config.yaml
num_hidden_layers: 13
num_attention_heads: 2
head_dim: 128
hidden_act: "geglu"
weight_decay: 0.011
lr_head: 0.0128
schedule: "wsd"
final_lr_fraction: 0.0
batch_tokens: 32768
dataset: "wikipedia_en"
Each number is 128 + 24 x the weight over its row's rms, rounded and kept within 0 to 255. Layers, rows and columns count from 0. Numbers have three digits each. The size before them is the row's rms in percent of the matrix's.

# layer 2 attention query, 256x256, rms 0.169, rows 200-255, columns 192-255
066:132070106107134107111155075109140078183123120139154129106132094102098108087129126115138179126090166118139125126102115138161160108142110137103139096117174077124178155093097125126145127123094120
073:103146127120154140089163139115129142107140116157117093090154140145168129141157139110146177118089108130156085183152124143077129143114121170150115126115081126105104083107120156121105138132123119
077:090117151118121136106160114128116090109141117131137157120106111099126090128184160088161089129076152130136205114162157129098111151112122137122103130079099132123098160109105097130123089147154126
082:135126123116143108067108121116172132121133139154111169134132136122118134107100145113137144127106118067136163152123097106137101137106169108140082090142155169134120119113122098202113109131146152
090:129121162145112132130139125122086160164148119138101142131117138097140126126140188108115130110139123124117126087120146085107139109161104050069183158131126158103129150110106121131151154125147194
095:103134148107100126152111110109110106098186166126159135122144104160119128130147116098108098106145127144144127140147156111092111127184113132086158157153172107136118174152092128095119158109166113
094:139113152094153103095123142167141120118100141168182116103140124077143103144149176129150115069138102138102144150116123107109128126083106117126100140097115158119130157113177130121103142141111123
098:113128132104131139122120111155117118145125138123120153079114139115133152167101094139164107136120162145106145150124145122126141125134109123111123147151124104124150103067123097154132138088114159
108:123133116092122136089157141090135133127105138138104116152144110136109091150129084135118118128171160128121134161126105113125119140139099132193167146170135171096128151157145158151119139096134112
111:151120107137125163103157137127131142111111170120121107113203127109102119172120187120117085117132142131144154122103138115191111137122140142145123155156150177140127148108104127086138138132145154
125:154146146114149163150088132099146099105097148099116117094163119110114152119087162100111128155100110123144155144157172073100129125104128135161124110141125081131096134159101127129132138113111123
108:128189141168152158100145132129131116150141150101161124146070155116100101104125160150133163136136129108143156120166133087102136080113173114117137149138118155171115130172098121150098123131088155
122:149101153137099111122112124140110133163114141130126073088097108088107143124087146124148119085117132156104166122164076149136165136154117140130160132110124139112153161111101142138143137105126177
127:110143140129136126081102113150128104137115120116095156135092130087094145123122174118138114124171152125134074121120130099147089130101101100118149109132115118140171089106142111122137148092102128
127:113088102111117145127114112133153106127111111115094153124149098164157137128108157170142134133154102139116131169159157131139105119146120146120161143152156139134089133106158126099122164071103134
133:101141176110123090119117151126164123134128080094069122072135149124101137145095112139114137133102104136115084176119134113112154094107142144130115115154126104137107155135135098142123117133130098
132:155172145155114105152130100110083122133132137185164130160137141110128132138070139159148136128119147123087102135101142117091111111127137136100088141103148151127102184154141141121157157114139160
134:121126133136095106104127173131136143109137102127073113148158154115102150116128090125105121150085145154174162123167120132126126186139131130124176094109112126117089093101096113139137117177110105
138:113120160141109103118152126152129124143126127132120111125140096132154138083171118096124139093136156137100099119135110111141118141095123137141157153132175110106152140092104088155124102134131104
132:099129143117132112121147086142150116141115162127105138140152165146119146134144107138146130134150088140105133119167097120105120130131153137117110118110186185135149086184062109139091137164104140
133:115118150158101155090168118123125157112098095102098125136122108113124149098115152086145101112112111118097147165092091132164080126161175124128117107130157181144142120083116149123114145120166128
139:175132102126099099123119112101109145130098141141136114134110158154132126176155119102146138115139112130107122129134149103098140100100125112090169139118101146140159094190148099151147148106140062
135:154123086120121103123153159138095091126108164133074073127122161148089144117129141074150115146155058150151072147121149127145139127144165150140070132180106128128136114137104176156147142119118155
138:100097142103112112124130108064149141110091106137116151180184111130133132143130195114164133092153136111127182120123106106136134123128119111142143128092073155114170173154122154145141049125154159
134:149121091138128132136109131142107131156133084102078131112125122149133120105120105131166093080098181119117132122091115092118136158125107125105139093119159171141090124112149111123162131140134103
137:109156127124137131159064172104135130130130105152134154113131135150116109105092109125106127078159113134085155137142193104142118094157122148086138125142144159129119098150162098094136115087125135
142:082108107137132132136129178113123127122120114107115141144094145093130115149123103140129118124097157127125082125132096164126141115114128094140116126142148164108112195142123107137119151193120082
138:106161143095112151126134142167123120129107094085146128125133193140116119096099110147126148147096140145076120122131102111089137124116098139098083125142135110144115096138162128179086166195123165
141:153116104170120123143129120171150115117122133116107110128130146095128122117130078102139104158104094094114115137116144145177124096144105126111169116143179116108100125159150079108059178106148158
134:108099092120142125106117112134133090152101103150143105131083112052101112087120099149096148163109098142136145132121177126099125111104137136148099151060156159125146125149146140115151134120130196
136:124166116128145084110136140150114101122142185105122113123101152132099153103158104098166122104139125142136141130143152150145124147139166113108114139105161107159114109077130131149136125099121111
140:058087165175138136100144120119114121130138173095139108152115129168141139126138108143141135106101126160123117132138150079116126125077119119118132135130060052109177128110122111126190132133147120
140:105133086147108159127137126134160162115130133153124131141152116114114122096159084119148103109155113129069126126139142114143129073144103134118080150099137117103172091148166139101131096126130109
134:150114132164100130157086124179123119095153162119125112099092125175137145086105116087172156064126116149131112135115108124186151163130122107127108149152110183102113149115142111111143071145128092
138:098137180118139150092100115155119139112132135178153105134153106195133134139104118108128117122127146129133108125134126138127148198151134092172097135100156153151131141143127167101096102114153163
141:157136132103141093112128122139119140153143162147062109173147174141125093115122155140112151143128114107109091112134171127139120126094145175112139128106135091144124158140116122165134140109119145
142:166121115124147155137126116097086102150122127093141107094110137193120092101116142132110136155121159136116084127127097155170142128142175102128125130107100155153136116130133140149131128109156148
138:150123129120120115157125074096137145124126156117125110117091107095137082141080126154093111108144129155115098125121137117173126132131136137100149127162126136159124187111149130071106147127096127
146:115106120130137137152140119176151142134173158128123168149101133127122103156096142126103121164115176126100166121140137095147169142136119149122088128105140140120098104142061130166131099163133107
141:154099150104127161127120149108101158087119126106098131148108164134109139127158146154126095115153088134099079137095139125122101109136127177111130167049121165141155136136117098139176131122144101
140:133126135119150200154085138077114128181148111139161172094119168116134100115120097109091130135122132140157113121084105121117104126161129175116123124138119117110134197121114108150149127106110143
141:122137128140118102118117139107135147117155144138154154154103139098146076140129100109112125110143102120097103137133094158080139187136131107137141166118158102112170121162133099121149157131109172
141:133128102159115112093133160107102145107145115145140144080118118133123170112130130138120127118158193111162114157130126153132118107117148141130152141140160152104126105114123092125127146131152115
142:135141139159112138164142131128110108140164121107150120122104114096127149131143097112117100106140125116125080112097134135110130115143117141137192101144145135124127127178147131143146069120134113
144:159092140154138115123108136108132117133102105138158133108120120156130111113148098125163107084112159099155163109108107100130133081113171132149144109088142172136120140153140149106123141131109107
144:117130089141110124151137139151129107142126125087152156160178122119119160136136121118098116165185120129101138124131133136166141122122147122139075140142108155148130154126112125157104165148094099
140:099111067136104120153112114107110148113085113143129114148136183119177159076113096129128153107107119154099147157136116117138121128082153143119143141103151152166137086127100105138130112120152121
145:116129129121159119157120137107137147128106136182074101104128150148112050136088093134079134140069164113128097124149124118176154102132096146129127103093050149167135107108113127126128103115122112
150:125183128103135125109141137146160122122126179161100154117100096118125167103137131093146130109154176169127145114153151103145134096111145143159044106139131146137122141140136095079152130139121139
139:091088158144100149129153147103112131127099112122117127150079108106166113150098123119140149161121083136120148163167120138119118146125139125097143157175121173114155168136151144109119069130158138
140:144143094114113150162128132124132152098091109162132146136134172151108139183098148098185158141101068128137098135138146129113134139100179144133163125115154099133125138110085136103150121104122157
136:159107143132122120146100140191140127136210132093108107149119142127127142121124132134106126146147121100153200120126138162163134146117112117136228108124147130121154152115133125160131135155156103
142:133159155134153137095133142174158102118079103122111110138136148161106116137146109095131132118074118129092133143111125130144141095096142087157139096131125147122130087139158113124124105115145150
138:096152111135114140122147124138108127093120121142129167147136183126120086125153124107144147103089145137089121185132153110138174123106096134135196123111089134143150132109165110172099149132103125
146:140137153102160123125133105141155117154155109126136143129160101184137098138094085074142114132110131120113126105096159102097105167149135139146146158131100117123117170100123100128134163125150119
145:156111082126134173112124132145104120147081093095109134135120111116125126060130135094158129129113144147125132151126115114134139111119127165150153119136122084172146128168093142083139170138147102